{"num_hidden_layers": 22, "hidden_size": 192, "num_attention_heads": 4, "num_key_value_heads": 4, "head_dim": 32, "intermediate_size": 768, "vocab_size": 1242, "hidden_act": "relu", "norm": "layernorm", "norm_place": "pre", "norm_eps": 1e-05, "positions": "learned", "qk_norm": false, "attn_scale": 0.177, "bias": "all", "tie_word_embeddings": true, "parallel_block": false, "init": "normal", "init_std_qkv": 0.022, "init_std_o": 0.022, "init_std_up": 0.022, "init_std_down": 0.022, "optimizer": "soap_variant", "learning_rate": 0.00573, "lr_mult_o": 1.08, "beta1": 0.95, "beta2": 0.99, "lr_head": 0.00664, "max_grad_norm": 1.0, "warmup_steps": 200, "schedule": "wsd", "decay_fraction": 0.379, "decay_shape": "square", "final_lr_fraction": 0.0, "batch_tokens": 32768, "max_seq_len": 768, "doc_mask": true, "z_loss": 1e-05, "train_tokens": 149000000, "max_steps": 4548, "dataset": "wikipedia_en"}
Each number is 500 + 50 x the weight over the matrix's rms, rounded and kept within 0 to 999. Layers, rows and columns count from 0. Numbers have three digits each.

# up: layer 2 MLP up, 768x192, rms 0.206, rows 168-236, columns 96-191
# down: layer 2 MLP down (transposed), 768x192, rms 0.195, rows 168-236, columns 96-191
up168:553574381549463543597630453578564442442508540500542450434453480457523524461480505510446583597509525506413584543513586473611462589417475438454593526567492551552546500478498494512540404529452561498470442587455484336480475447629509455575512554524440437564495511586448522472468544446477454453
down168:559548484490557544632453478415504564466518445493490442584579491496535495518491565541486545529467527537517545462453575527449575511471503491534533534576474552502448434492470456538579553451485589492558483534542458422530565476475493627536527479520493459505551577472431490503382508489513478514
up169:486505506480486558598590437556518509503502397472543490528513537502556463521388461506493530541419491457498484519480550542498523498589586483468490544577539570539522519473519522340469600583608526477503483496532501505490537479508489467550540432495442486507508416470504500457555560464484452437
down169:446510551525438622460467485518500421401492519516471492568436487500525515508447553501440468455520497543462455585473455497561532521473523461526500502520550522497477496516543493419466385476586495632458514468539527588520524497484604484532530530537499448516508563497585475527466496545471517571
up170:567483441501463423548486534477503385481423511434604417545426482587486415534524496424525491592550540509591486439426544550503617374490519522460643607417453530534396545471562581421379582584563514454494505462487600406522491476514470434503514534578503570552402541429513464498456568556488540515
down170:504504575451448482465520549438534481579557515519505425514534484450464518566482547481479477554533457496518540546536424526473515451475516524559434479545526384458485525569549487517494493548568501578429555471497558487456470486556476502472509547506459462624485487494456397472519480464485507491
up171:576532520476611424617403557381487445538488531392473537475550485540578504548464491485496558519470340492494460561452494459494420543474462491420476503574421481544523569477619468447549470564468480542419457475469435490428478451422568542460570478466545601571520572481477568482515566430510510513
down171:525489373457455489555556483509460525580408535458424508550504425450528432551443435531548587406510512619484505568447569431513448472432553596452513524543520526546507574500447584407408536452484484624510461474547541546468493478494508542473547467557439480439494504410604478524509536508507510522
up172:443442403578513536528494560556507508541511383451494532538605519520574467480538521454486458544506491489482568490490532547593516509422447420547456557476451495553543418426558535514474537489540494565497482363538492535450427528480498457619622563560415436534444512521580544557603551524493537494
down172:421383517508462477464529529530496397440540442403501431492427506488461462528475522481480486479524579532513529433508506406520452489438428361470451528435487480494527485397442543470478468425513437607495487426467430500546369463433477486553559578534510462593448538538537647571586613470516491428
up173:524514440466559398463395573699560624453558417501513440479481516282385475447455501455494532434535564615401503541476522465473590486513403494513461476387508642442490414538496516502448511452499476424487496434545417442571513540468497612403511494422463500375432462598514425485601462413661417466
down173:609544483595315553472650543447644481560547466457492667426516401402426493566524486499448600466572565458519516551508595422555494496438477571558520417424542478488466479514482486586476499444494373496436398603502575517527534541678461250403543584601395395532560555490532588486407323454532583552
up174:457474430605457505482393472426544534410490493619547506514433440532399523519496588424455487534504581567538443511498434543557444526550434597486500533376532378402633537461545396501481563544537592527474525566431485527589475518520590436517501532504426456458480473478517485394497495499461521476
down174:517556541475616608479581444469561511506433559424514521512521510479485459499427436435554480540548541388513565454501498503571487456473573540512482452541512544513444560670544589476496549505464498533556537490574397505609474315468542461493582511474540476536501502533543464615452448560533502387
up175:442522461519477460431478579543448468515556509534492449488520498608514585412459416483465394531398452534570464470449457586434463576410462502538492504454527544595391538495546662525547466566499497520586498588561557515536492561469448508439609617432488486452492448568502431590470482569447430554
down175:509463529551586526540632516520480396602490412488445575512537515539572401475574452508436501556513440470471560551568566492440435557503474435421472551461504534538500516492387485504502437581529499508505408483508556479553458446554579581558474569570493634539491499574493467493591497475436470487
up176:535477439479399454597475496519336494501609409476558486498515501474488507455552526579597600448514426518445450520477512472425571508527492460483445500501433423524523413480522641528539515428501578419530474450549558510478445477553454548528587557453433505481455465528547502544420421474562437475
down176:479335512570494573524498472510432534466428428465513566542527509579497494530436500525479517542490463481426506446532460490589454546571563482450521523565522460470472570434436466478485468504487499533529530485490484563536550497602556478450448513519610495542475521465518441521464450452470435507
up177:463405505483470570518400517471511538492462458575491507468442511609489492542542432465524489483460442482505560424539452456438575552478473513506517557494480513412452559553393480515542513671470378491511440547560468479542520522532388526540565482441528521526424504568477482551577443460538472596
down177:580497573511467602461420488524568499494444507496455480537466541495512518499500464339546555507573495528500547481572437521432439503451548493516470561574474484568559522502480452419523505501461491533464470536569498405521572484501458579547396512501563529492452520512451605619514525486552492501
up178:440523519518478484526518524468515536548510461536467502577461594510501516524462541477514468522463482535437524483513542518483506498473525504581493521468493484501486445496484506488470516502490456497470476523542499526453485506506510468544495523504495519484462509455523537555472497481496505486
down178:464508526498528470551527435522448492488533518471490515434464459531391483456521413496545566474460513494537492501453513553483468487528529503453492500515487515525436543532498523537509473476559488524494516520519474450451509518505445456440449545474441518508524498548498475483459513585508468512
up179:443546506530534480522493509514545450515473506486467515556500497494506440485482557469457458607582477541540508462491467461476513461416489550499453626457498495500491462476526490468514488481464514407471460530502505522499527519550539541502487537463537506409489455463509452402474539587562521498
down179:508475476449543549392512463485474416499456509386534524496460492563549443470523602506502468530483515529481497503537506425489557472473534505536628498531522526533481483506562476444518479485505510482356533461449503444532470556482495500459478538483506477499462438406485519504368460553574508487
up180:547537433435527541473507432595559546488377521520525496516529447480363471467542449515528576492552399475511478482523588540377405509498487456552569525487535481559504458443483498442526533337451572570569464402430603470524574510496522573562573510511539468533512590426565432423498570545529549475
down180:607534510508493507529496510482425484518521470527412553489479491403491453473486518531490470392415549611495491504431479494422491623528540505424530578571484460397577575577531509484502593456479466489428501396498463542457546471536571577536481559468493427442501386460481485547625535510465475443
up181:545481477461377494547600507502427594491528507546545465500510448416515487517525430508497488612501467488583552515577544582475548558613471497514501471521510604530459449436556459412498564550448533475560488471527411527504548456571439513549476528503419435478452493355496473473546425546532474480
down181:458450620476419428629499526477425476489517583580523465547514422389473474446445522488473520541494535570515524508500466494506566431586464486555569448488443488506517520517566535484563517507435531499484515502471457527511569491549385429552474464523518459458527464444512617518518512613457514552
up182:518437439468524524533485522504507530527514487530525471487477528521492537508485447502504557516519494535522518553501564539494485482507507519564477545522493502495459499477492462506480466474468463491444509449513539477490480437533493484539521488544534518485536491529480447502504469492505512505
down182:537579496482477458490540513527545510502481445454476506493464436450567430585499543531474502559518504537500510564440499490429477435445445442468481484474505491512517500553524436506489475519500503471434463504441521525474519439532477516504523513496503497550425466452519518485494514531507439477
up183:560485502373484454571496599576530492422576497537536498547563519463531471531429468540443519559493640503479461449495457522385536493438495456444451610551636647467396478539438600500520559497643547483476585485534520480558487530466387486575400588464452524558498423532501455474542564540501631471
down183:480610511595486513431455476538430420465655468493540489463403597506523491492541530503445550432526503513456481519594392538483528445451502459590452514505486520500455506589507537554460433496534478487485466467591540534464500447567542429530452501529479480374536571520482507363435466496575471410
up184:554498524527509530421597566468544582551527549457518592523496559525499543479526552462436445453508295493505535450540546451503551500539584454605580439437528408641461490504503469449576448507504466416487519547530507519427582464479406519392477495547523499564494529519622547525358379540601441532
down184:452492503558419510509574539458564603612555478520497575411549589481420404524556564390429514460456411537478480470470548382516463523492500490532473430460474400436441441466487581510444518425521434491474550487648456548435503444425341455429408460546544418551504555494570516484517572492543479488
up185:501490520491535543499487505491472511532555576383526497500532406480489445568530561456491512380568376561526544463444495521490525550542419533488476547573596431467421454473531581676436470495518449450450434504527533506589381543546554497434549474474478456452406581432511355480561537623479489412
down185:545508533511493384465542513576516500512542533496453524448502455517520493515572474605421455502514441533489490534522435481568444514496502540540375516575560399440562493537542529536466485458502583504501479506589521412463441483480414461469471574409454514450504578530523536477620483453527476513
up186:444429500565453519579491568467463499400483608479434533464448389440488481448515514490513575534505467469575460452544510437487518468529522568497446457481454443484532487490547565549475530525482544533490491459525522488524445478553512482551503518444506530466425507543549481491551553434501497516
down186:471462494463502511511518438550482495470505499453481535458567580532473527430475455534495532450495564502477480592603422526510460532631486505519389456557593557429549533474484421467498464432548566393477499486494522485541553513468511506480545498530528412465623489513567481511468573434500512555
up187:458520572367495418544541526428500495558532469545514380475432486560493513540516391523561504501425505497479485469551578456617525499478398454506519383558533493574477417606467544523514457464581471496512453462474521475488538485493481467569512465520439467484486493465478440502517553497528506528
down187:526569431460423498541554529412436464575490466408567454377475468594605586440569361480510526598501655413500428451509581433537455535479455453524564429529525543420569474522587540365402463479437399488545559515504515551444577547435469518572445508488601463526470561539465530565536561523458558455
up188:514497574515504548436510496423531600477473469396517443481543480543434503485515555457552487497473491519557446473530460558552530496485472510495532490414517453554432453515429479510535476566479435442529482484465487481589559491510463494472634432519521562462524526455513502507624459480442481527
down188:458485552524532475478544490524483446524521453510490393524534474441435526522497586594514526509505533540482564517501481462544463561505512421475515542468479452530488523585577450414438466543473570479552588484495436450569533580515381535523415510532544424541513497543413484417501426488502488487
up189:577454565461668573560479508525588561534537514528530542568572565443521474539484538493473559564455409507453495467503551493533460485553526498471460509439428490516467458444509474418493499471541510449514418457598488632449443538479515489466418485498580507522501476582483472542409512490524430523
down189:570608509451424492541516448535508500562585520526458541472514476480513460637542577483495394536374460493432559460409536512556501550553473507449517531413446448451579418455539531444527502436490449456520466535580444568551490430371432451510459422499486519519488545508577461492503527498486538528
up190:494446510383476525545484513425513499517601439647489549499495420466582509566531557549501566467449482494511534545585440513371581529418451465472436532489467473495489507424501522545464391505485464543411412522480485481408512446521524464415481384455510490509549509527548530540472489536466481485
down190:504555531453539575573581511452490483563434514547529505434600510525487481577436478557515437462519632633514537487463429439450487454491488401463456479482436434516547527549558598509421574440493466535565461625518393519454487583461506492478411578597546390516478596477416476466457468547507535486
up191:575470471563501441481519552501431419540580466480547494496474493533556504451373513523506506448487552510527463502521431561367501462620538575390523412508424489595581572439485513501587572530487447467480511421385674458525539555520505573549527549376480397500574414465506664535455511504475480518
down191:458545482550471496597634457490573434597542500548505495449419568441476584359423503494433486445496571536609473592496456470491490499581532513497512444494536433502530587555468561507525464488517568552475482547550531468486506486566572478545472609500491499407467495386526494524579572376529492472
up192:512510501475499497487530542492506508487504459511521481516473546479488495484496477484472488582497474493457476506499520531509506492468501477466526492530495505510525465505498513444536522525529510502532524506450517484518483501504493514496476446471460487500520483512507495514502499515508526501
down192:543501539495450474485477482463513457516507487506528497502537484462490511492482528529517513465493519506480484516472494499491561472492503519486516455475550499440508516477495505482501494513488483511484528518485496512514485502498523504513500491508471457474483459517460524487508483498480512525
up193:506508543507539532496470535503491497467532487486504497501496480509497496483485504481512523543492473520499514458504471512478499476529528491493514479520499499529502492469525500514517463494517523474500490484479525512479481472495497516480492524507520511485496491520516513484496513484515482467
down193:473489518477447510509548496496527463461515516529509516505502492481507554522510526479470474536519488496447518520473510523486509446477478517495520494472538542491496480508500478496494504484485478517505475548498457525476510516493484504481447504497476526535507466473492510524522509516516518514
up194:479514496453410543521512609459481514480513527497444584499374534607534481397419387527543509515547505549537487473478441595511542623554463527435487567550495508421439500417479507491538540556370529467419520502565468474514506445559568484533512525528489575434410457561587504561556534593441446485
down194:494544504503574459595510473594516457594375519485528549507356484524492445519423518535576434477495442468506505489507484541469467410546503509407516517535471456527464498508495572507583530543554579483536518491486427468505501490556533473463465475566450417513504477522565583554460473554411495532
up195:476483571582486478539431487458562496473567457531502508471498519619525458449499501538475523422442382518686491446513455470555543607589462453461471423473512418498511551521443520594561436534535480455552462498549525546533491526477515562550548530562531523467475504461497369490599472438514512476
down195:561487572476516480483577503503459511529509539519501543505418559536485431407503471416432486489535523479556486534454450450498447571540557525518588498664444506513579486482437555548611454515456483524533524453457545565463569546493571392501475458601551534474583387458508555412467526537518586524
up196:502553463563525544505385520432495485498530567535440572548518480521563541514461621577534498462514491418502490550490545453460531407521452530463562564485536544548534478497457480536495555579450471498411556534497491556424523549466501526402527521506542585523496475546518468524449544418507487474
down196:575495473433542484396568501513456494450515461431493560510490480508484568468540447550473493481553490437459526575529528450429535410487499436539526470524525504481545408530410521431443502495512513505545432454457483424500577457524451486495549480525502470550512539435426455567396460482518460516
up197:504504498497513496494502492518501511486501492494500499478500509505491504501492491506497514496494506502510495483511490507518520505511511505511513499489498488517494507519506504505516492519496499491524508505477491506479490481493503506504499516506513493494488499504505503495510507500482505492
down197:481487490512501491492495504478491498506503489503502506518511495485501481505491545492503475499488494494522489502499478500482503493490512517512490508499526510496481495488476492498494475480509507481488514493499505502489484489507498496503517492496469494497497519505493495516507518502480519522
up198:514508439612522485506427519538473522529482448459488509527564508484536503512463516496556512489518457674412416623544465604433427488504548450617446547470549493576439463548537417545513563494464522531517560584478423380520592555558430461571451440589498490350599535474515539491451468484513538496
down198:511527473507544579467536472522436485425397416521546489467471432500571387511517440533538471501489493585522436466616503502466471475485429523526592458549423522468541544506521480469510460425517557524437542452398530510486528518486522473519461563575568524504492489576463456579496554546457460492
up199:438492431494546435441473460375465436555500548505458442495574585561475520472523519490501500445612345525496575534486449478502509471547575539513602481434405530526506482537540478486490469418414531436499497467456568578505456476524552492429476493473400496469501478481490410493546459488590475400
down199:471502564449452576482610537551553483410567429547488482523510573577491492497487421504506404572385628511550501396584532472472547523309419691534537526562459465441564484530447478475535599373535482592647599393523395502461394556349510461482570389465542519546403462520509605511506372481415404485
up200:512500507472490537362446482567571516501521540451544381557461550480458492475511421611443547500523482539453438544407494471452422492571508483623327480398477554492541438434531492422566575566572551442485485523462469502483480620418430464433558555480544530562614585575566474457584460480584487450
down200:468574480572569445529496475470436460578505540579489554473446539486479397507591403509485468427500504464457479587539569516492484517495465484450638439450483533415515488429522445515576521574415461552547437504518428551516548443471557435517540491438457456536484579491444527543617386512522462528
up201:445477566536560514432508628519578546490539432486479524364480439554513596460519539466455553495510563453527540564453445489473421610506476463527458538481508532499454551469461536528485459449473608450477537514486535502512532544492551525448607503493581528576453446538529540479467482475498409432
down201:477496488474453588503543552479537535534568450452501508399475510499427506543479567525451560507493585508474494583441518507514478476477535510462557447525445512456508603496405539488405532497524592533589415469427536490495458484485584473473517460514604482473508513495444487486545503570416434539
up202:483485573467474439483555490540552447484558393472445536542412489528560521462384504515501521514511450569549542520373560577535523516443474362502584537435448501531490456458563566443484552594478540402480613505531414448476410498562629529545505452444464486473371446464524425473528456417492480533
down202:464551559527502573550480566563450467510438544498489381645513415560408385543473406436478472529512492513465382475510442584510491505449573474544476441501497467487555466528500624525395516468433495539648483572327496521570487561401446490442356562501563588593531640431455520451511490529477486568
up203:511512515565489471558554537506447619558484497489485419494586554472494524520471460424479579442547428475510466589501584532433435526480453520596509523384535499465504509496470469580432442569479521549486494538471565526496401473471538454443518440583498515532543470505507489509516490541550533489
down203:567477535467493472449450565546493526419449506450507421580593416488525499562476466526450494605505530549534619485536486470440486447524579483481465511570422507501545545527496478531437470549575584460626534485530384463552422539568469473520561586448582454483534531517433500556432505514507471508
up204:540481581485486492448477432456553564484398597530539565545499485529520464447505535456564518485579444538551473431466432525471496492510483568459371492466488516524420570576512582436491475530467482518397531562524577574516572505469497485511536444507574455467446459488526476460505420475453417406
down204:542541532503511465415504464479532461540427544574500603540436488541581574551527508492562546422581423504507590414361496503561472557447557547493431623537452497413529576453527515461499480561518517551500585532496493453500530470444480488413419534512470511441430454603495520449545445410455391389
up205:492483467475479533447505593464562506442483546405508386613468593648545513444465466417584469499486562489470490562586493420516538495409488512509439533499488459479604525463545434560455527531496554509488431479528528481422619570530516493498496472458479511531561558507541511516556559433485711529
down205:438575526464419512454502487500504478481506515621431463490446482585474568476546487503531471492433538495554527479519449494489602472617507491515504509406559511496489524486500440525446467408512407498497512509526525488498498521540519482491441608479530494516536474463577542455530498495595433536
up206:506473511542535495513480492532535477486493500495523473482500519507498489507501499480511503505531509502512537506480485496477505511480473504515480519502489498484510481473512484518510483524481492506471536515519488493499474504496495491482501460482508516485487496536484483466495495492505490497
down206:504524496501518488488486487475477489509453463482496519547524526467536461492566538461492479510490524518516492511498529463469499519522549522479479494500474462536483497494514485486451505510511518470460512490514479501534551517499496462474505478486479492479475515506519422498508473482487487498
up207:446546500425558456493543519526505481538535560477537489519525515574495542458485415490523422456445514524543463492556506575437434503484486431549473498553428476549476510556498536522491584483464499507591480566489601561498474559517447460546477515549393472491577386499492458503550526479506427442
down207:516530497462500531578578460458524474623489522523541507449501492475470559559486530502398519471565543482411469482555478525495444501551512541469486454526486433472566522530471495473538458384518510405531527463452492530481469497623528535499461513459557483541472511527501460552472503456487441595
up208:556567543529507505480482580415553523463560507530506501554459508505398503581496577563580505504375469538456525518410532488449565496542519438486486542487546479457444388527546452468601489616529490439491485475530541442447530438455468460562505472571453479491550543508476531532441414471526490462
down208:503564534554483490453557524549558499476521526448433438523527528523525452516532502514476506457440506533470430476473531454489525549538530502475496402521497554494537533558485490474496503505463512335427569530467510402554483475566417468423424533529543504541544559473458514522455505420497502511
up209:523571476487525499503481532533482471476445572515533530465500441565546522500447494405597508426536466540505518473410540537519545479491518541574603567457528389603531547423493498510487565520560505514439460544511515574442509508417532403490555517552364514562472529517475494505539474493541554436
down209:481587571520508521527650458548492445426528604441445584538505502477475530452572530434482452500529556536534490544472466586519505438474499463479556486532494407535573518531499489365440425502500576567476482466477527455474531528469458432485510452516423515590488628406488522502515462515522452568
up210:501454565537472527528424490474518515602514482550505505544516465539570445486543591460542522488477436464455537392518466500487471489478502518535493575472425436391490507481538465492445441536489502486489460530520493427547510503506451457529502512492491463457472538607551536459489488514491383552
down210:584449430378542580538526411565522453522485520551496628546418434525513443548502517447546569554486582590420502484488458428481567472504499495468522544445452588403542580567362456446489609527411465412429449411563530434512460489504460459596455483557422610520497462421474562580467467504509437407
up211:474546380554570484541560497537508524497487514443583503507500494592507413404465524427542457440483547613423520563506426478493441528495542609524538481466510478513574484454613439587556473570470432492409551567428461503532470541501542515415449413557405493433526574489465520482571596490549429477
down211:391498530493490552471537512561509522495620571521443581494547488503543425414424402526532546546495456448512590429517471424513496429472500561493544520532448371480530532514446531477477490438610580469532616554395453510456455573526491482512404447543422496531460413554432488562655519485548540505
up212:456529532520578459504478415515472524489511490470587452558472469531480535497545517510444541411525542501481515488612522464535404525473500387602456512557529530504499505575494511473506476528510464487455587563438427509527502567441460477491494433547576550467498449487489549497503471454434434535
down212:462577419482456447495511481538464466408465463478450483497532440548478525487447496385585548454558485569612475459501436435479442510535465496558536595532529479462520398544518514492429536394488513525537546464490488472574530515530462560541479523459489598582528486453566463553505475610455519572
up213:571405442563481452522578538530464508444416464566559498516508551459499518502450529487568504439576405487545535508469440600583406454406459453483608409499512434584527445472591527542523472445633523585580522443584550420526476620574574446488406509507504596352565507526442397476391564493454458485
down213:451428538431459578383445531442485530412525609493543503440455468405542527545564427458496461480489495435550544471417591522507587510583473482570373510537485609471432460589489387519521532512445605535550457507555469399464479430464455516529463529550517446474379524481537591578467441532505442514
up214:532437475516568509489462569505443383570551439492498500542472480479490517483423404523449504530427539488553518511465500544428514578486470489471455518435567591579443444445516558471457516559621601442527519530570477506574479496543465522528562451496560494494444474507505468654529509466467486551
down214:543471524559525469491435526497472469446542451492471519489447460515478502504507545473530512548512482437390495497435501499542421463520478499536444531526414502500509554546483545559433499419629547641496555570601486489461481421498587495435461483452486542624520473531538513532495531442449450491
up215:459487500502505503455464541458492514459488460645516541453474493604488537502460447468483637452600462473534563503543612618451549410558416418547460481533507411441553512505510449501563466542409547480551486395406480343501527592544525463603474496559402476455452573487353580537525526454505532514
down215:502394469498558584594484591510565563461509556560528508437441579394597497483517375476522568535421477598503425471452439490525508418443484581519460491490431442434634532507504427335480501500556489611561442418620498512460530534453581554446526421464655520370488514465457487469598465413472529497
up216:462491435531510535535527402586457613486503483567455512496501474496525449607495580562515458470539521547431569497466482460448499506539550588555494583473462458452500389570487488634521465571462419582478541454465489480539513545509525507495581561417452530393524507503521476446448487518510542429
down216:430511524498374478572521491478488441436522484536408594446551462541589511433541484554477525499581490474516515464530564442478606522453476451540575503533545448505477442435427589486579499473498388437490375507468531473523456496461473412475529511478462533468408591441494511508616437527568442516
up217:522363480528567453533496546494449469512565581519420523463488572491493506487540430486473517423474517446490530470599452568547440524312501500506489498634416538536577455418461531470495471447655508457423459507515548548412487526444432459552631515532448509439531556532446456554513468493480579506
down217:402413531482593563656546449597370488474476595471430500507565474386545481463512401541455516481379424614545533489474513526465465564551596541449569446468516502543460534538555515420425474466548461577412609449514525471535530411480478581494484428521385485459567435566559461472426482626458562526
up218:499466491506502473506512489500529517517510490501528515497509499506494523485526485511474494497482483495503504459463488499511486497516500469527495503465514447517496486456496486494517512505543501490538519496507550474485500511470493527500494508462522481538472507507500502470485508489480484507
down218:497521474514483523518476521499525480485504561514486502501495491472537488508468507537532514475503495473511447519471548498492508520495517522505509503476513504483495473486532485543509520505476526503503514489495475491481519496522506484502520505476477496521486470500526511560518503503505488489
up219:478593531404580505464474535530431501617473503601584514368436450467627491470497491568510451474467426595486495516412426466505523436472480397571459459474481568511517573438502532426605519547454408545564561549521490396371436466423588524501542488554525537491564468468618434507502552491504454532
down219:563471466509530469480468465469467429380507586462458482533380504459511594491561472602393630448477509365496356549524453435460484451485547548502643412549610489544471394523526508539484490469492494445474531511447409455607489435559534501544472553539493422396465524437437471410524454510578536554
up220:450449442488462528440558469560447685456482467474526504547531503463523523464448554532592474496423459612530478526490436567540512454410518509458449506504535499557554445458525488469474459442570542577470476497484502437499392548571511627533396510572490434509565506473580513512538502504578493424
down220:551501486578573380581429513603495536525463530563440458518529562423524447494525510510518497550528559462573623627469549535415476496473498588479524501374418530443501445601512455470390521517606509550507561482545442435488422544484529494476507477535471524545449497445416563610452456510428516541
up221:571501460485484503434556471402523505574551511502526496387487527492393489531499393499540486490436536495427453499541430525498547524480497501595450520521490507506465573529579527497584490494487525411563520412500466503414488499435476538549425485448505531527587599459460577480452569501553444459
down221:501463517515494521613549497593543419478524550488560513526504427436474450528600461469428558512531542508455454380497472504424439442453656602457503476497494458640436473504597513586465615516495386508423536453511429581508451533508581538514380485544544483402578428449480535493474517487566485553
up222:500508406479579486528460511469482505481580543543528521452583516506499430518469422456468524511562460550551579513438480503408527433527532537493479513425513521573452393549583464508481511456375529541530498500410522428473461518549415492434549479460455472504547468477490484492478500467504564520
down222:441455431548501492522495523513490513480550482451526528543534603566462476508490496501543482476517456454533531447522493485472393505524548472504547455558471529494494513497464541487551555445499514505544537512538486461439484493532479579485495530571584475545493487557530586505534510525543479513
up223:528495509557363469397489458520408502558518490524536420514495490550621435444494441476467513589440463455617547592435496469481546504547552447515470439508543606564539504549486431489438525552543511508506500449568601466513514428452507545411647493498492590535560398396453484494441595570579408465
down223:595507549586438439513483522498481508504433425443408460460456468453524529508472455490546437456439495449458455557538515520531496522512535463525537458531606454522590473495399439445496456458355463540540494443445484510520561502433330485467536485488446444462518572448467534554431581514447483518
up224:490512538479564485451377531440459502437455488507452504443514530509420605507569520514542511453466524499481532417609546542512496443430411525627571547482470410535557423563580528617405481519509483422377506541536559471388584410459448521578600489486556608459589506523545470553545474529418505500
down224:475516476594497551447467543525531475450518464493413573581437542459507603475536501455455535512532536584419504503518460520459490504441429514531535485517568483455498398570499494429430495565429536458429446453503464466488541386473482462487520573420547528441566585486477491555533495441376395542
up225:438466451556579471513436539526425426537474439466438388485598539466635540413584530513480494462531609461583494495464497564525564491440597519480461501599529489377529474468474545468530461532549382449468420511510502450490536522536616512537522493537392529455424454573539464585662556485466504447
down225:381467521530485488514520481459495485515583494596509569499553551547467475512534396497493462484621478525515534585495465567528483555475470489587520569466543483454567610514508546510503472518548490500480460500465608617472463455495449401489554530444566479511551554594470486457482497548440467622
up226:494529473524549460561497488457486514578531505477528467544482416464483432492493477478431642441441413512547555554437398375464506536581508479460495575396519495467510486484486453444489366514494537419502516509548557496551460589499487598512537449451497425489563434534445462463559497461517439492
down226:512464516492447535515493522422488478575502490532511558511509501528437413533585579517528505412539571537576503467503413600583476475476448469520519460514453509567435495526601470558470473480466541503512439482497489492389453459437433500504500487451523489515545538492485562464441562604406580511
up227:479502479451510595558535499452578517448467451567476473595432538497504505580503550536473593517455570531508444482521485462534497512443564542474613516509526476478450487518406483468553576512534460491498451527561428503473535519468526435495513416534465573437579512458588483516500512511427512503
down227:529496546510459483470518488530481422478557592533456486545572567448559470453505500519491488524525503479425512516579474451516504491535479392475468527515521613477491521557532500501512390462479438445445529512502443554451436421524492539572455570518577567436451451493365465470560512488513456450
up228:496402451594464486546519596517549489441474515529530474526363530478479575504461515554411478462550408598431477479473434457507477428631598474385563498532542546400534404475542508488520470548581525539449532525452416636469459392617467426606446469444396593507576497371512539527534468422479400508
down228:484597538480592472509494488469380517495532437472513564476530453443448505408673523539508553426466589475541455513485508507529463518495461454484504504532545523564456530474491486560517516455498497479568468467535567551491570506455548572475576518460550489509516580566427453491524525615554482468
up229:472495493503515488495529499508519516494515528530493471476472507506514504496506499498498504500485513517517516527489520537491509529515505501540491494499494519500541497549489520511497511525493484502471520526519527512484482508485482475512511509462531498527477488524514482475487506515523483446
down229:511515555513499512473494436505496509542492548505448504464487472508475502461478494533519492473472495492523478514505472483508470487477484516520439499464518524468559513502451492512485472503527500485515501518524494489471538471512488480478469502505474470483527498544490449497487439499472549508
up230:480499513478497471487494480548448559470556513571425490437455477400477530462521514414522555557470426508536394505497523493463504530500521437424523548489394526438517523449476610590457424571513439488471528373535395478460432505600469469522533506452533466452473560390493466554515495424538514485
down230:569522526453350532426488550577567529428421518598550559526449424543416514486397552505536453463458584537511491482525495447503568467522466509586492462490597514483440458483564413561447513401563517505475490520597514597467486502475514539533442543541515545591651543552471411486519501498466428496
up231:586568393412431478474472496509408518522705468405414429442555539452472530557473570489499493521500388468486562475519516602534529640477526503481580385424502559508532539452493464425538504542492560512503555447458558609537428448400581519495498535504431535524429446455488462646501571497583420380
down231:594575438353591499499454527522359391532584506413492384449562432406388473490421544432510585454482519392469521538538489458428555603539481562479503486458487513514513499509420445338448541507446464451524602395543563535540458577457573528517540467491434445539472436534482447517506463458605507364
up232:494504490564572526467501425481525538627487562482445502435595453503595519461495442490422556499428443545470587514586489420528559506516621491509480470584544501534442562491486453553524534508522460460486423446433458489437578485452519462496567495519456628463542414465500499497465578484461515480
down232:438469447539546448510440473527506476507473524454458508452501524478440504527383569471514566471445605562430568468526488530453544515425598502504435450521494494489529620438409451492460542390544442460550511429495476458515612454477529487457431430517429481474504500458503510432530477539489516630
up233:527489436412481573527545519504460516531417467528511504407457533477530516418473521516554588440545442502694603478531539493481399563376545484557565610465501469457440551511490431537554483487472536466510564561509485437456479623514527486507610442430469435443512416563494548487493493502493618517
down233:505431550451489477424497553543570447546390480505557390494498526442549494529503490541494422461463506558545594481550495487466522471427518478388459518498510531426489465550505442454484456554434510585521419434429441404444656561560500487499492489498524412473588595444583580440441487526476424577
up234:508491506550570499527433535430554543448469471406492481583393535479491532483499455469445483556515491478516527427417495504481542485467479514487507517536547549465468429449476535539490470504559500599549431489462515435489497515520436440476532446447506526483524507434479518477519573483399513443
down234:499502487502425501433500502507511525505587464505502500518633473458578458482563570533506450422549496521486491443496514484523579569515487463472490515481547460558523568558480457541469505502405421502457494460477473480506490499531492609579472423571469482482527444507579483596460511529616503560
up235:522438529473508563418487561534479457520560459521453489470521478547614492472527501394391490476461441521527599477477480521493549513480459542494472484517544527422345547511554396563525521526309490484504534503469536581627477459460456509510468514498449445601415497543551413503569540469524611539
down235:463466517499529472553531473539472563507619482525540543530480516476434465512452473552528503479484537524467470484505493518555521464603452499471558423500549473506521447462528492553528455534427573534469521450528499616508471447442562391404534487471463520456471507511620554528445439509443477540
up236:535510538556410418549570637502535440551487495497493519440478500593501399648544503549455571456510535519492499495564543422543549425503552659517533486549529533616501458490584486421504505588444551395415495562495469637513511562517552430554434593569345569499529465481609526504543390515542515494
down236:493468517542558562463578456607418543532489504525493405500437592483537540426536441577519427532582449516589531523479474493420445423502438357586520462466480547461549608532470519519549575529539508633540526548571517522567489497512541558509567602416538464501412542511521644481527532511541476562